config.toml
n_layer = 15
n_head = 2
n_kv_head = 1
init = "normal"
init_std_down = 0.0
lr_mult_down = 1.5
final_lr_fraction = 0.05
batch_tokens = 16384
doc_mask = true
steps = 6928
dataset = "wikipedia_en"
Each number is 500 + 25 x the weight over the matrix's rms, rounded and kept within 0 to 999. Layers, rows and columns count from 0. Numbers have three digits each.

# down: layer 4 MLP down (transposed), 512x128, rms 0.128, rows 200-252, columns 0-127
# up: layer 4 MLP up, 512x128, rms 0.184, rows 201-252, columns 0-127
down200:538510496490487484502483431494512510508505488505466485507528560454552506517531485505527562518491554489472474503483491493534472459516513476507494522522502498493548491535565520506497500526464493477506460501487525486484459485514537496453493497485490460482489498504517469509493494514534469470499503514473537515525469467505409518512467533499492495488470503520543454499528505480486481523493
up201:510461501511469460501508492473516501511507492527545490481513456525535502452491470538498520489539518510505488450515485508448492460507495468472479520521484561471477475523509494471517484496513479495513504460519487514499498500515510473526524466516497476533444497473525500528556531492462536501461463484522524478476487507450526480512516509493486465511510494485491484505518494479509477512523
down201:461499505477501528525533498493514514479500527511470503523503517483466467479493539490505490517462526465508488488484526510513493506542484541499520447493508490488506537501518525525523491489481498534489483550493498542480516475478518542461490496465497517477563500533481505479455484527514482498488527533502507512525499483534487516518476471475485478492515514498513480564478519545527533491491
up202:527483464516491458452512498513456479473523470496510535551557471493506494481500551544514470487506484453515478527557512514498480492501490454492542486496546518519519505502533508493484495484543538512522496505501476552502520516500504484528483471470504501502489465518486458508429489510463490516466477507531499552502490514489480509497530535447468517472470506515529442494522480502540461513507
down202:497511506496486523586496494478462545520498521452479478497495515500525498524543532490515553525500503505492474533501474499527524530493517471464498506479485498502421556502523553534511523473470512491521456443494491476484463478496473486493454510486518475522468481502491520508478482549509534464484525544460543486518473473455514468524499473484495488538500517529486488464478506512512476466558
up203:475496488496487480486500491524511512516522504492501489451503535475513524506511524484512531503518523494538498451448514506515516488444475529488550486481499510476495501511480515517485512508504444548486468533482469445512508466473544450488492490526490505534470502545460512524477543523510506456515514493505484483508471500531530475468484503488479454501465482460536533484507481540480495454461
down203:498492542470503491545505455502510500494475517528502520518477504508481492462503479493483503483504508468496485517524507503487477490520522494498479466551495496555502520499482494502495497551531519500490504463519511537480492499518524493476519478491472477506530504492527484478501487453493502549518501528464550513476505504493472525553490537505520555502498521538498496491465535472514505495450
up204:519535499500525514516488499498511495449495493522508514527482510503491510487538485506516493437495536511473489536497471515499529497479492497512470533491449523490499546549532506479489535516487475483501495549507510514501478530556515513491470543508508476520464487462545505499489508502551491473485520469535475508459519508494514501486481511498515527534497476510489502490508526483484518519498
down204:485485507461479471509514488501548524527458497485478498509511517530478507510491504488489557508505487487497485472479496466492472499495499523517534449492537495486523470442472486528506452482503488500516466448497498509508518480457514499481505475470500528508454503532487493489501499492464515528500499505482504506490476493490512507502492503493504463455488499506527509518462492509508477466505
up205:489463490483516507503485537482494467491532538558480520486521449499512525476496510534530500506462542524489492511511523522448508496489493482538445529495511494530464468509532525537506470527478565519489495528513457505507520479510522509510509507512512486476501516533476515510489519504496451511501531520524514513457518507498495477554508515494515464531484508472524460527498496528481536483510
down205:483556529510527452502524488553478535521504494431536545522476535463497486531478505517470500470533475480506519521476461475531467485483515508465523505512503524462518482511523474494562528501495475479510513484489546475468502535486495518463489505544479526529511507506515525468492531510471462492509502501537468488546493467460482509438482499503518527502485499478501524471514503441548533505535
up206:485513483516530502479507530470471509465593546495529507500496521527446474555513530508516503497499494489497513499498470506504486468512500572516479495519481525521504501511527500498497537508511513509476492511468515447455502516504564496504469471533502454513466525503484482494485502500484519509507519515519551501501464521487488468497543492534483527538506496489470511508498475475446495558519
down206:507515486530512514511526506509503486500545504495561486481478499511534515488486502485513508459512477465509490488533517501500487555532532465539546495510506496476511535491496554506480532503542460495503540510537493505532476501456488464508488497538501507476466520475496564509444506494500493464501472483480493520500576536533512528500511520509520452546475499525511517495470543502542515457484
up207:464501484513519495512516478530476539564478571548507501451485532489464486508525504476480490517461467541528482499450514525498524471513467496524440519497467511535493489491492503486466510520482482469469497494499497531496529526508481488469497488532475484511495488492529497525513487492472481505535547489475545541476496485499497522482526535528507476527479534485509444492476524496471547526529
down207:505544503472508519498470503476471492473513453451498501492510493482531526498475548520490499514501550470451514494509473522499497492498541476485565512500504493487530505484509526504523496525509495516524476516529488484513487509498506479512485502511515482495498537481463516496483520495514514500466455528533446463511490519513535471501509490466520499485565463505513531471512493493520513502470
up208:468558455534491548471478517516524516520476493489465480512473503520553535526497515507513470503528554518537506508449505488488533493477527477509474464483536486509480511531493520494513531499522476488477502499494539528483476469490520534481526523484568503502480514503513519532506491535499485498459542527482461531464531505562440529517467506513486528465534515493444485513519523511488512495468
down208:497505515513475474479520470503456499477503468494527519491526488449460450455514454473510491505475470516485478507493489456539524488513535555465514510494470528529505481495466493516499531480482491541498483482506518489481507491517492497504459499460487509525519511494520486527519499444445476496529470488517546471481444500524513477505527525496520490517492518492542516478505514505486507483523
up209:518529534517506529520538437471503532497475496502529511470495520486535501525544491443544519503512478563502469506481507508523551484470546497478479536471515519481489511515491484500502522506499465508491473470475516463504463485502473527528471501503514495524492514511500499472492485533505491501508547508454479512470519500537487491538470483531504513430498498474501508494475493508443472469471
down209:475489568489472496491493514493470514520472484515493545520495510517475488500483532501519477516466529485487492529500515477485508516550486507481522513493504542503512485461492496467526483484533487487528526491520478515478472520485511496519476511470548457490511460497487554489487504470465496507494473461506521513472479531495515519500433496448546488483497496545501524503492467557492472560518
up210:483530491478450473537506487527524520525477523508499495482524521470560520514510500496491514481543467509497505482445516555518465499487518480503503474490438533498496489520513469519479487546507510497472494527497479460460492495465485491476499503515511506556490503505496499520515501478475525521516483497472465461503492487551513473512528467484496562520513519477525504501473550552524568512482
down210:499480493492526539471452485500462495491513480502459515518497475480517491518496458512554487470505487470443487535518440501467501475506531470517506515464508510497466504525526552482508495517497500525509478511533493502502504525469531484515514481539486504527448523505486529516505513528524497450501480483512535516521447489509514490473569526487534542507534548502553500434487512525479502495492
up211:491547519524483509508515465498489530478567502511519484440461527567479496522511459536452502526478549529463448527495472538458545502497539493523504479445501529501491516504514506495502550499527510527455464483503504479507459487482536507465534513495483465483512481459496513494492510479468522502475457501523450523447507521543504503530503528463552499489524478476491514488492517527476484502484
down211:547516526542461521531535497521475512491523490523516476477457528503531520544483450478501477450485474492526502526494529527479530511506490469476526465421482582525475448483522525504502519501519541525471500456484523502501509451530475476565515478480463509502492496434471499501496506465501550425488487501536448513478493490558508485497499495486495462488487508532491508498527502487518466505475
up212:481482465451475501555489481513443450484543472487494489535452526502476479509524510533492480483501514494467513490496500514501494500483456509511483517483449538523523506522544494517554492473497499475441421478515512525491514480502493529492509488505511501460517456525491490499558532458477524510493454455559525514506471494516498547425519482488521503556513509505510472546486514491547497492526
down212:484502501520500543438480539475516463532480476487501518543497521511491500501498473492480495520523473518494487474533475510459493478530522484513507503500485480440502494499519444454465541454508497490536543567489509539478524507550516490560547461492556488522499489503497479513478458492494498467533527501489499521510516514507521473554529506508491452478534499479493585528489510538495536492478
up213:488487500459488506533511484572474485479488461509509514447467518511507472533499538526520480460478505560497474503473540537516475519490492501533470490488487516463514520484465519479481504518540521482544481464521491459481501512457488547469464448473533514472495477561496490478459477488517497490507533499494502478512478550484494499502522538485458504485497509489524503511514492536502493422492
down213:517529504547509515454501517432535530553494537490511491538482484493495516491532478496495524529521480480501517480518468475485447487509490507480472513492500485521452503510511482468524505511446480500499532520495471479494499500540487502503532543521488505501492505477498515498538513519522476522488501517522491496524501497528512547508479504516493502496515484500470523488480477508488497537488
up214:528470483511458475461487515523465478506500525551458495495536527486505544466502527466501541509483524499487494479484493534539453474510512506514476490529509495476527436512524507500473519562466517490527535522499528525522504526454449487500524501486536492508496465491460485530517504491473497464487514466517490517555517499501524485514464503516503478500511510545507497546517526516514514465521
down214:509508471511499551550508496508515496494469505478500512517521460501500450491484475532483493545514494493520477505537483511470494484501485488463487512501506510544481507487479473492558479474533469505495508480488490491497483475547480485472464513491492536530462551501524530486451490512526494527499505541470504465465469477528475486486547489477475490497503502471482530460511476456469522503454
up215:496552499522527475497488494530498495474547519548491531555530460574442514502528488483489476555503524470476525547491486544500492493504485444510501468487535521548484490490504496524494511486489521574482446530482514514561527486589490493529466538537531502489517531525473510515483455524525521505499527479556565503526501504461496508489472520509498505485513507516510457470505505511468499539474
down215:496489479508528486493522542517522509515514465504550507495444480549528493485482479507536522482489523522540471553473469499501540508477478491494491546470541477515527475463411468524451505484440521512458494540525524508502465493455458495476486463459544489541489481547510483477504519495463482488491496542539454456504505495516502508456493477535476479494493495522435535481459466453533551546510
up216:531472523502524485472465490456550484467523503516487525546479470492479507496551502514524496502504498462510502542568484525496488522483506478538534492477520510448474533533490474514473483504494514491520525536510516561508503534482546501544459486542490460486496548444508515516493514506494521465468478488491515500555494527490487493482491491490504475529526551516532488494543507471496496512489
down216:471534528480459497509566513524473465506475470473511489479535536479511487528459504481502514513505510520508498458466506502502521489514517470468468519506477544556597497504519534475512491506502486511469518498519506465500465477507487534503520463453509520491489507529487473522528476514482516506513492473510478496466494511517524495473485514493491496500495463518493540504483514486486485509524
up217:461522528489488466492469469506503510547485526505436464462487486542489512514496525488549432537482508517479540570464538534546516460462527481494510481503504506517503477534548513494489544497516479520507463483462523476463563474487485463526523475557512476446516498539503490488491481525472510524512545510515502493478458511510485477465516483489451493490499512498459538450484511483495546520490
down217:496450483535507492496512498461508479481502484483459512530523534456468532447504463489491557524472528455442488450565483497532489539559535481522476493549514500509521513523473478544548497495513479506505500513542470484498485488471522524506513521499481464502490518479476479521462523462538482511516508512488476518494513516514533484538498490476492514545528544499487482525484510484470449464507
up218:469522502519504495488504486501470507468474472515519482510497518502428515554437470480449465483493508466465466528526522499455505517525517482506477497505519446500546514478491467448527533480503515501494497480517488505505484482455495492497497523494522505492491516495509543492453502541514519500506492517477470546503459507544475498485506521528496488451545475473490478498513525489537461513516
down218:531472516492477506491452516499516443499566494498447495491507491497509502478497523511550503549463459572511529495459481500515495506471478541479524515515482541492485494473490493524467506500497503497511498487499512473529513523514529491508545487499524492491490489494489456497516494476444491479524508509506520465481473505475487468501515472489468513512520489467524508503479480515488506514530
up219:470517465445497521515485496501492455489531493494467471470503505512476523459486498516517542479534486515505465497530480530515482444494524505518449484498537498520501489495471503479540514487489495499502458430479512485486530509516488547514465479510511485514484435514485494475484504442519519515522487467515487494509494489476478443532515488527472475513466506517470528474476528501474496511524
down219:532484514577503477475529525493535501526469505497549552544509486521521493522537522513490479527461491524498555484496535481495513509511496476515542550510471534502500532523492475530499490494508527496520531492505510505489510465534495453541548532503483512483508528483498516481523500512485449468475501520490532523490514520519511522518528545506533512502528493472507489507528471483501480459492
up220:515506535458451522500515519513507475501520485489499515503520459511528528513501523487502532489549508512472505486538470469457484507503475495512477566509488511516546499469511539497496493460509476503494520522468484492509482486484525518500496486438475460463499515498517484533433522492503476483499469477517476479485490512513451517521479510475483457482508505492520488517548524495493480469480
down220:472485479555554492479505490527507494503498502494507505480499545518467463472485535513473506515485488509490490510478553493530524522472491520490534431499483463496471514508493487500500504539467485535493516492505528505499510513479474467497521528545531535535466536504500510476570516535482475505500531510484523497511497522485506475476510496540505533482507494535476487521468475507500530537513
up221:516513477487499554466500521512479485483522472533524509469528469502527484481521531507472506466502493504526496484515502501513494492470508500502458516521501493473505484477489557514503540498544543533468478505552519492443488464505564538490456542524479522483488471508503516513487546513504482536478529503510521487475497494485506511521507504544503487483496511498483516519509499495496482461515
down221:492455516499463452499496454459515497515449547447476473502502530489490505517484469525483502507479534497450483527522484499459534498526503494499506484496490519512465526543519481471506452476521492476543509499486486535495472539500472471502511450517519508514494517505481492492532466502526506453532514495505473487514489493542511491498503493481525507515537478480559496467496504481515544510471
up222:465462453467494452493520523482457497500532483467517518480485474539493501551472502500490487483481483522558512537512472519497516467516517493469497492497489513491555516490491519538498472476526503515474538579546487520532455493488517526504520447518480451456497495458509505500494507484531484530493449485493525574511508472488499521502513512466530497494476500531481494541528478458513502501509
down222:551508533507490464530505522497493506492478539514530515517474507467507540515506498523524515532560527560477522482473534460470549483469491447505501533496488476516531510495470483487488522529525529517501511477505463486472501486512527497524503524461479489495517496480457511468499527529490505475506490538513502468498483526528522490527527532513486443495526502472484515534445484551524545546487
up223:498493572526512555457542547516511522490483500474551481558487453484530504527471513499493436477523499471501469503534517499467511511508495507508487519503485483530465548498501542538485460473507494480521502547488495499517507483521465520532482520483549455429523543475477502522473513533463479452475441516503485488489536458498483484537481423542483520486483501556500474510491513512513479463513
down223:516505539525482488493513486550464476519504536529509562524530502547500450481489497506547484460514484500528525496554553440505550498548454507503495518554469522519514499486459542501542483490516507483499498531505509483511512470544491510479477528469502510438533518464474540513498517546481553466463487418516481493539515486506551478512478534497496515547438499502567492497500490494489505465514
up224:461530529493521483509490515445499541483487523477525482517561492477509551508521493475479461500487489530512484505519504505547470473508553458502541529482518510507504523513548453477547480482514535506493493484492459522448509491469507497482506520491517503493519498554456514520472480505450544479495475497533485532513487489510455481493510511531502548503481491534523489534513475518525489474468
down224:521478497520526509502513481496503476479526518492507493527489490477502461526521487528507516559503487534509536504487495498475517504503506497497471492522511454485504496477502499517496529526471520440478472503531544451554474510529513516491523516501507479468518515508538473484494485494527479495505511499517502462527499502493541510544528509467493467484502530503482486456499513479524455502502
up225:508465440456466515511463516499520466486559503514475445495504526494501535539513494471494518481547502505480479516474487509505502487474435500540479517503477525518475492515518495477508503514512535468452486493479551514532488485482469508442479523487452517496501472521480483460534511479475487502523486509542516504501484495545508475478499512512471482478499496536548528520493459484483542504512
down225:486487502542492522485490506471529501500516504516518517466487501499488529495498544448537483474512511549526495498503513512514516505531488484489508529469489507501511524475513507469521490433479524492490536524534499471466519475464530557556460517512456509493513489521502495500488496509483535542506472499498553537469559496547527512517507478499513469505498486465502516503484541557511508511429
up226:548510506517494471480495508487504479482492532532531474486503508534560524441510551513534436496485509498508487487516506525540420555463545491514494499468516527474472539493553526495481503507542491534501519519502468500503508509524508496497477520524507470484529553509476467508503464529506498487459530497517477494447532508521502458465524441498500505503554501510484447484476447506513482501492
down226:465537484508493495497470550521485492473500514466516522508501509536502499458499459525510522486535528500500521535494496493485494495505536522545560494524552483510534498516536509544478500472503521468486487532525513516478510525464519468478494461439568444462508534502447490532498526488569480559478487474488524488491524469489502471508478542527469548539516488515505517490461469460496490509484
up227:508488493498503536511516484540511483490500513529476494484497481505512527507519514460486513494513539553491469444524463549510564490516506515526516513488449529511502470475455449474477514514485471510454476459509523458464504513541507484471501515499516506485479529528484537495477491464460527502503484499530473548526523505481499500493499502471495481513473503488498516505524521424462512511485
down227:523493499485508503488560502483477500536504456530507511519541543518495477558500490497490497483493517497474477493483493513497542514522483490527507496504489508547468462475531515525461479555460565556494507441516469480478499473482508456504529493478518481497507494523482491525454505542448469491480504534504530518509513526538466519536530550512483471486466462526511561497480478504487476497501
up228:532466471483461531496519492515529506460497495523522474508496487490549488508487515519492486478505514514493504446529467502498425476497512464473493519492450513490492488502507545530504515483502515476500526458495493480485492500489536547551537499456499516532530556458509516510440504523515519481500457517497534501517489493466484475499509532514504467512521450505466497524506460501518499506517
down228:500507514507478523486509521484481533514474467484506532511496478528503536518442496537510485482515479466533542544517531510541515519520486555537475506507492530509504493451470504486477463511519478525472518466476519506470507500493502519507467464541497488503505473546452500534517523493506541518515494483494472516499500522497450480524490465494474527554510527474509494484534516516504490472515
up229:519458498528489494476540519496496494498476452489525446509494497493501495520482513501476525503497490479505500464578494504495519488540534489525510527511511454468469500465493509481488459493504504505475533474478502480499457482491483504478505518485491484495463498467512490485503497512497501481489492531458503484512489520474495457501489552515480480462525502533508489532514563498495488477503
down229:478477554512456483526493481508544524515501523474473529508476513505489527508536474516509470490456504474522502512440445491492497487462477509513510497504485504495513531492513496490498533453484521533509507504488501519533505523505514503494513500515506494488535505489495507501543523493487518512532500524514496515552491478505489498475509503479516513516531476437530494502517446523537500482491
up230:479530483524447485493547468579461495538539511479547487480519509528496471501495456530438490509500546496465470554430482573468499486507496483506493475431509507506493487519485515445532542473506523518472478500537514492462492460518484503491546479487481480479486522504533497535448543514495505521499486512531489503454489580568517472486493477514514429502525448483522467547514544512553474529465
down230:498516513576473486485505503510495502517501438515567545492515527479500547486520491540479442478479508529493485519478552538466563483532479514510484503424468563519450549559483511448477482493515565521463437488501489512477478464502487511493534502497457475513518528406490489476454573574480504464474490484548434466483505523543497481519508467500520478518497513556468479522524472511536491490483
up231:537512528501536528552486521540494526497519486504490553538467516529530485454486502499548488508479524515535557477497448501481489493501513512517470510477505520489491545535538525464514501516529471473514460487492491534463520479476524450496452472494525402457511511483478501495489513497486513513475556532472501527522502501470491478515529540500487514489527525481472485500475487455490482517468
down231:520513526515523531490469491531509478545480493519486537479474531515562522483516504521520525499516512461538500494546495512494454478494498488538565538496474488516499510516518473528491471493516491509559504462488552496480516483508490453470474483453508441517500480454459534516451524479490526481462535524486490543529518449493466473509486492485515504535488488510531500492546479462494563456500
up232:513473506511507492482519541468487452495493485526498479512493451555477488484517526542498465508500527486457520511543488471508477505503464518512502510534467473533542483536519506524528494515504522516514476489483550552523522484549499485511487498539530493486496449539489533532466482497504461475535476498530519491528481510500476492480515507518519522508487455510501488512512502483526517477518
down232:469503474504482472501499416524496551509466504496505525514495521445486487503517476439506528493499469491541495512494527523481490523475526497502493526469517527461484525488513481466479531487498479488504522501504480474478508509480493536475517513456512495521524505478517477490540512517498512535483531505489489514480524499494512521511480500479495477461506525513497514493508499494492494516490
up233:478500476482470491490490490518492511494517553535522510510493505553490507519502499469533505456482528438468503471547500462478510513514504507484474504525505449505504492494459481519558559488528524518477501539530507462533474494518485530521481509491485498496511462487461471491527482443473523529518492528514465549499504504498469529508469523511470514514465481477508503500514517515507474512543
down233:540517505526528522510515480495489535512509465479492516481494495489483510438493501543488495523512481488474507552433474519518489493514509522501541526473475573527501480501479550470469511540503478512533470459503479541505500511460525476520487507472546515481472494504519505489473494550541508516507524506493515485503477473455512471543522464476479488476485526494526506498507483534496515469513
up234:480502523530481437505479514439520486480544487521530479464529490482489443515511532485493507516499476486566494500477513483452505502472535494491507490465512505533502511485512496486498521505510528538500513499553457497475486490497528488465549465544468463497489484489504499528481505553505465493493479527555533530460508547538495455448518465526493453485481497509517515550518509521518574487531
down234:518508516535472524457521488514494496498500489513540535529521474500518566503523490472489530488525506516501504503493465513513456503483470460540519518436472495509524485498478488514515547506543471525503499429484524489491462497492475497568434474475500491516500513534473473491508506461500529517495516462528449531513501502458493510497462555473505521481456541518520525472478509502512481451466
up235:509528499491502468514473506529541513512522489541495487498510443520475481495483498494495468486535510485508544555523489526467474493480481499525513497498529520473517524506514531485530530471534497516504492473509515492434471521493509547475533494506527463531496514534484538551475516509517530492516537578517489484505533486495452523481465516516502482515498497491487484518581520488498493512457
down235:490511492513488522471523495479481518466510485447515491491444525530481496492509481500491481500466501517482486511484501447542538510477532496484510494476504500538483505481486495479521485490505521530496488529520502535538493458508501476537497496490452528488510498469497475484523478494463462492501495455492533476488509487525537510492495481508494515545519532491568483483438473482508502498495
up236:532520478486493515516532494488529519489519505469497533507541461498474507501465569502494487473482568499490487527498524502483526488499503438492496543461447543572547469520530474518500508472515527538534556501519508540530494524484528500467464508493478489499521488527484545499457472474504523521515505459507502471493484533503526509493494547494478459483486502494477461477490514505507506458520
down236:461475483521535543486495534529496514444516546544441485511498451489542554506480513468521507477535497478502471508512511528484478487472463512530522510475470520537462518522504502529532496472512514519501496486476505524501517559463482516451479481499496524471494456493535528502497514472504539488538470498518494528487522544482492478518475458471551500525513445529482517485507456497448472507486
up237:474483498479516492510482503508505518498551536512543523468524524503465563516515502461471535524498527484488514493482509502514474470529504508535511501457510469492523481496549469519477479461457504559512535489538499476520533520511513498502484494521475498512496470475504490484489509489454512503490452490540527513503504507447517505502506509497495438440467495510521510536454489481556495534489
down237:491467469578503497477529497504486494489480480509468469470490502491495461461461520534492455463513494488515508502526478522488517510502481487486508456571483501503490523508474533481499489544527494443483495471487455533463512475504482526499551517475490497443484547503480516543520555496530467482488528500490449466519497470567489507491487487494484515519508504535498506493522500501456488463524
up238:491452498494462536513499513507476507468544514532511486445488527529515513466538475498472498531487491499509437495477500510486510547516514488502502529512524532454425526489478512530512487528517500509447490508499503482487499555463473497519529501474497512511509494511469488457485556534463484492511494537488474524519485518508490500494489526502505473527515488521470528518522494507462497493515
down238:485516491501512501462485485472496498499481496499501539510471512484474466534450493482503494473461542491496528487515504522542463462483501514493532490492476492521526495489524495497511516499449516503522541496494466534489468493538504536495452494545506494504522515522530530573515487468465504523500522488495509474455502498484466470451505492485519512456523459476541518504489485455503494523486
up239:556472466467509468515466513523500456518510496498507482468503482466506543538512510476516504488540553493485517524482506561485473512480532497522512520503513493475525537493492501477549505551517507526542522468451519469499500504451476479494511471479497484471512498525466506536505507464457518503537488488510497513539505457543417498468452458523484499473494494558480479523502504564489505513515
down239:522523484515454537536523485485502482540479521473572494532487503526480479506471479512523504500481487488493526509524511487493455481501506445534505511496443504559446511494499517434524529491556466482524481501529475537561495514493510502521508547529474528508459494485518555484477479508549475551475495501480522479519512522505508538490495483459526509540531532468558532475486505477535490552494
up240:512510461488493512522504539529457523493559494483475479531506519494496546488486479507528506494517529483467520520523494539484519488507502542445516526486550533477500508523538463520510507546489478508487481536453548526502503493516473534486481488489492479514485507519496505479449508516491495494486476542472495578516517479543505488520497469532488478514495501522527500489448524498532458464513
down240:503488488545478495518587526519493521522570486462485503514493484447502554494480475534539462532496471528481465528484477527445514480552481509435455522480547488532498493513507510580502497493530501517446510510456507503517557487524459537545490519485541478488464509490509477490493503528530458516492482505545506520507514494500446465480478482480506462551514545517481483520506516582553480466525
up241:519534467509507445507506496525430478484522479508515484490505504525516529512492502515524502498492461500501486504518507484516506491478487488506479506521487526546516487493506474483509526524483494514484527465507498518467488496450471460472463469525541497497482515528481479453472512503465479472549530528523515515518503534504470504444509478492482492517503535482513455518560550478511461503506
down241:485487503527478514505553486460521522504473518488499522523509478491464504522497503503469481473495510510548532485515522515455464460519485529495500504512492466510512536472486473530462463498495469474534491507487525489505488525483492479512490491486449497524487467503493496554513518507521512530436498504460494495484511505536501539533479528517566494488506510501488522498491498543469542469482
up242:499515500487472520484511491476454540528523501480513538497483508506513501461518531514505495467477478488515501482535513475509473506440531466514502530495544475523501509465505492491443468514476493554524522517517531490509480493495537537491460491511484516555509503490502498476459516507468479498502524529503472527506508551468500490497485494481468452478518482569520470521492472491512456501496
down242:501506506519485493492499530495519509520486503486489467524525448493503484530499484524489476559539501477494511498485499519499497476499463493499462464522448530460495479529481471507515495473501494450474484458452456496474499474474437512540485500496523486460494521510483480536504492468532506482526472501497530535534508478508513492526502481514553530505507483432502512486497531481509542479512
up243:488525530505458524495504519517510487521505467546512545498490523503503505490502503482528487500506477521485472463469518532527439488507498486503447525525499523506498487496499499478529510479481500472484495513497523509496501475525481487468519538551534460521492531549488475488507484486514548497545526515520496515490540507489514495466500509477526495499498496519461464519505521477494494507480
down243:517509537501501473506491548452526485525484476507488505520529507516475456507484494499516522505499515475489555489499519469477509491524508531476525484474512500507506526497476518497468477502486479515502543489523505484521494470501510495487437505455498476493508523497501516521478498486480467495501479510504488479475460514494482500488503514497497536515531491449561485518498515516505507500483
up244:485509489517468478514511502486526488504522558525502514502505500490477525520494564496499530482485484505488487537530517489479457487495529478486497502484538544496506513492523502495491525504467483516491541489524505538508500496468467529514455516478528493531502551520459473498516535544509466500507535497470510471487493481485533492540472473486478470479469497455521541529492474502538497492489
down244:553478495494502507483491499519497535526472444496481526482482517513538492484496471522532498532531510497481484488440471537463516481468478485528492522473472452494492510514488502528459495469502521507511467490506525489505500506518543498487521486532450519497528458493506506496477484495501533506497506559492514528495534522503492493461536510510515484495553455488499446516516506514489512513547
up245:500499513495507529518482455532532505491470489522435458473487486484521483541533525540483525499530509484471521469504489528519499497472489493525464506485505487537498511498515509468499535512494506499476516489451499504478513476458548541464516502474525497501480510522466482527489559506497502515515519487511508459491492484486471509502479454476491475456486492495475491515507477485464466464519
down245:514499489469487480481513543497482495512530520508543504532488508489484476478453465463514492511501491521495492512515530488501481508510523490512468492505494510513478515514498527544510457502481466503507508522520489519485477484524475506505488518507482541525452473499501511486513478527489502457521507512491499531475508512495520448496496511546528506516494492517526483496506491511501542539514
up246:483530531516488475499477481485530531484537470526492494451460507529473520507507469466508493552497495501517474485482509510500519486505520499538483488497474502492471534506459497490533505474493531472481476542448507497475514545466476485500523514514519513497488461503545489489544491514524506536487537478493503505464467492511507480492534453523491490520502548494466550531463478524452499516529
down246:499513524454500517505494489554480513514486503483469447504549508528527502510484511534501528517455494461502466549469522504525511523481507527498519456453467495501466515477502563521481489506488475492486491468526520523482479524524500533513506492491523498551505502487472482518504482483477525487503479515507516540533495526502523532504481485495481459517484510487516514493506490542558489487527
up247:514475480467446490509503511491505474450533504520520453516526440467495510548482498525497439487548463499535506497531496468533483450489488464486553480488492476521496463522541495507478477468527499519512509445482480514525504470513490470534499493486528497500514489497465491538451483460496514493470462478507530516488515546473473494501514471503462509479514518552525486457501484538529524508503
down247:493475494507510508474516510472498478477494465462471464502493462525455500527457498443499501524504501479459496518514553504486513477549545467496486505473495494435489490554482533508493548536512507455507502501445505439508512519449481467498498498511465525523561477476478516463484464527508540524483513526492499526505488541449553505514474475518513488513547502506520485472528514536563514480505
up248:487482472512449497523509528456533486499463478497534533547543483495534536526488523521524503489469486486495487492578494487486475546507557491526478529467514474487453531484510539493505526493510498458464466503510489465537512509466516509515498495479484454490526478490483526513489516524479467514503541520467480533514514497491480474510542446520493546499485531544511515543467449483489411490478
down248:448533473507491492503502546541504500514477462545455510503509499485472496472499490471495481467519462465490500488484517488486469556469497492527473484484535478488490479508511510514495538467512494494455536526477441495498502516500503505565511488458455444482568422548495553503518478494478460501527583469553490515515532462534514488528479494492480492533506465507489486428527492504550480505472
up249:458487495495493544513491490524526497485476526499484540501473503558490487513492517494494460498488501490467522464557492464520487471504501542532493464547501496503522472505503511524514508503504508487460485468491531447495506503483498523483503512524489538466473451555473482543509513534483450505501481495510527504521507542532492507488537553511491469460503503479478526513424514525559478480482
down249:516518480463512493457509497486491515497514428546505471481491493470511498522466544514491517526531529520480507497475523514463520476486520508473451463508497470518489528533535476497488500528513498528484520446544458511516523536502521468556490494524530474506525501535487465467493506453515486518520509499536476479460504466533507470539467458455495504495500492497489503492542493492462493498491
up250:462463532479499488548462505487532485472497441537448512478513478484522504500543499504480484522444483491519504504485513515495496471519463471553473494499483533465478526497480529499519518470506537504509465497509510514551539474500501490490442503497476491460478524502498529529515478472514475489469560467554533460487512500487498518527528489507519497491483536494510539505476507495474499481458
down250:533543489523492500497531472542479524524484549474518478525488491502508504533439542465519508496556511503497495512502508508481540538464524498463532512496503509536491480490516472479468488542503479534509523494479487546471465546508527503538494515503537511482517472506480478482478490501484508502526479513504468526502500482484500491519495504490451515522487509507523475516538525505495499496506
up251:458503467451490522500489490489511529520526492543455496479513506503512498536509543497521489467515484491480464499471491499521498526468475500517496514513513444548538474503440483489503490505474461506488521466459526470555535531478501514511472482499492509505476526504546494541468481514516500481488483560461488555534537493475507491513475494530480481450487515460533556471427471478458507482501
down251:546498508566470478494519492501481507478500475446550517512480508506502485484561478509467506504519490495486543524523500468477496485494504514484482469527495531515464518502517526497498523488517502484485504515521494505445494452508502507509501527547508486516472479451446491497530522497490486489489501430516497460441519524542475541485531493469537487512493530544478462496504442511510529522502
up252:494524473509499496519454463484461519452488518494503470496525475472491466492511526497423515491455467504479491472515476517524493492456522473532449509512496478512440532486486534520515558522526492499522515506504508524477460481450509505521501495465514504492449462505485544541506519531480482486475547512500514459503482491498517510505519470455528473506473546497491522439491506506486498504493
down252:539551473522518538473518560503530490549506529510499477496525526515477471489499541511504456524518466496528516504527483489475498465511503512526505523431483506479482456537497510479512551527467511493527509569505463510521489460542454528527516522449520490501512491505535527491528469487538505484504483502494472453557500468497504509539463521493467489495433461519523501575504466497465505510493